{"intermediate_size": 256, "norm": "layernorm", "init_std_up": 0.0143, "dataset": "wikipedia_en"}
Each number is 500 + 40 x the weight over its row's rms, rounded and kept within 0 to 999. Layers, rows and columns count from 0. Numbers have three digits each. The size before them is the row's rms in percent of the matrix's.

# layer 10 MLP down, 64x256, rms 0.0899, rows 54-63, columns 0-127
091:442497529520521501570487520482516453487509548493610520552491442504533482491515519462491512530534457515471458568577466506480493597511454615536524435525481471537531502542447490514487570478475556526510531510458471519456444580513515532519536471588502579505507486523511500511427474462441559462493522486494531532543606524549493546576465466516497487538554497576481484485478543486473500484560
088:596502541523496527463488514492473516509470461527499474424439413520505464458548481490520484446491472482587564506467524484446488523429456542472545583479456473416437438460493446543470461476503483517509513516509554441484431490512460577500574507430516461489596505509544493553485547482489474501487458546548533437565467401491422466488433474535515538500507461446458564422479551538491497541513
098:600529543530506524588453513470490549534460541534540485450429508505531475565476471493453535478502577504529511475533517503493438539566540503527537522507506496586531495519557493489457489490554504517510520534523448553449482481533468507537495538441488428526509518518540474467541490536414469511454495483544555493549509494539543484521446587543483485465545524538529540497464561526454561532464
122:481475518466444494473493541480609525462403501453490534479501471477506465585483393497528551473488555522542412497489485458449466485494513511569492539482502566519511463510497440504496559441506387517521440459484511548516484476433500470496469517550479502425464507465477484512499546517562550478523483497459488501532480549474505542516517476474412495546491509533498556464471491407540540496533
093:450540522474498543514531543428530460524458477490463512483467545553589525487498517474494493545510511528533475452480531503447566457586457466476477480483490533502463561546479428520514501529484522461433523428489506520489514505531523453522477449484515473508501477417461478556511541503548520493510486511512461532502528486507503544486495511629471499446556428496457455534451543456498546522554
104:455439578497467473514517488440510511457496461439509503505484477524472471520482476481499466521421517481483497473470451533539435470483496539559458456467522415544539572493470480435465529382425490451447481506490507413588474530471523523456515467401490483510413463443430541516511479481514504508522519477481479450475529503491601536443479496455477512497467536527494442559478498526521442512538
095:487519450513472545505458499525476499465493491506488561453412428477497509503509524507501481544498583542461519458456502518517479553486454511568522520476538514495541491532459525522500462501478514548554517536478483585440571504530451447528546474490512502505485514475490491447491438493445448495525477479523540510518510612489486455522516518487494459529487407487460521549452467456461552529506
089:513477429533483449442453492567551553532491520549454484467606439425451489507493474489562475506449508508539522414539534429474553488460520511464490464476513542483541433428524491526457468541540500519505507520517446511533535482491560474488491553471507533422607455515502463460516480479504476493523517509501500473500567491476510477501519505526515556438478529496467507468498491490513482376491
092:496518494541507491496499476484490476431513490453524488460560504548487571467532480494529477483470489464559508485492546384459510510472527553465484526541488479500479490478423502575556475497499510465492496444506458475500522452458556488457512514551462549520468538536448470461558530472505505537530543511587507433520566449548546580479460539553506502516500474518463450520534508419441514448517
105:509452479542542539535647478484438502436465505524465541475524525516514478504509467543507503497568572561522456601508454563523503471527519456493475538430516481461538582535538505502555531519489500597498528536507518486476456548482478460475539529494492485522448564490466506528536526472538564485398535477491515541477443567476460444562560529504445450499503493530443449464482531565540499564585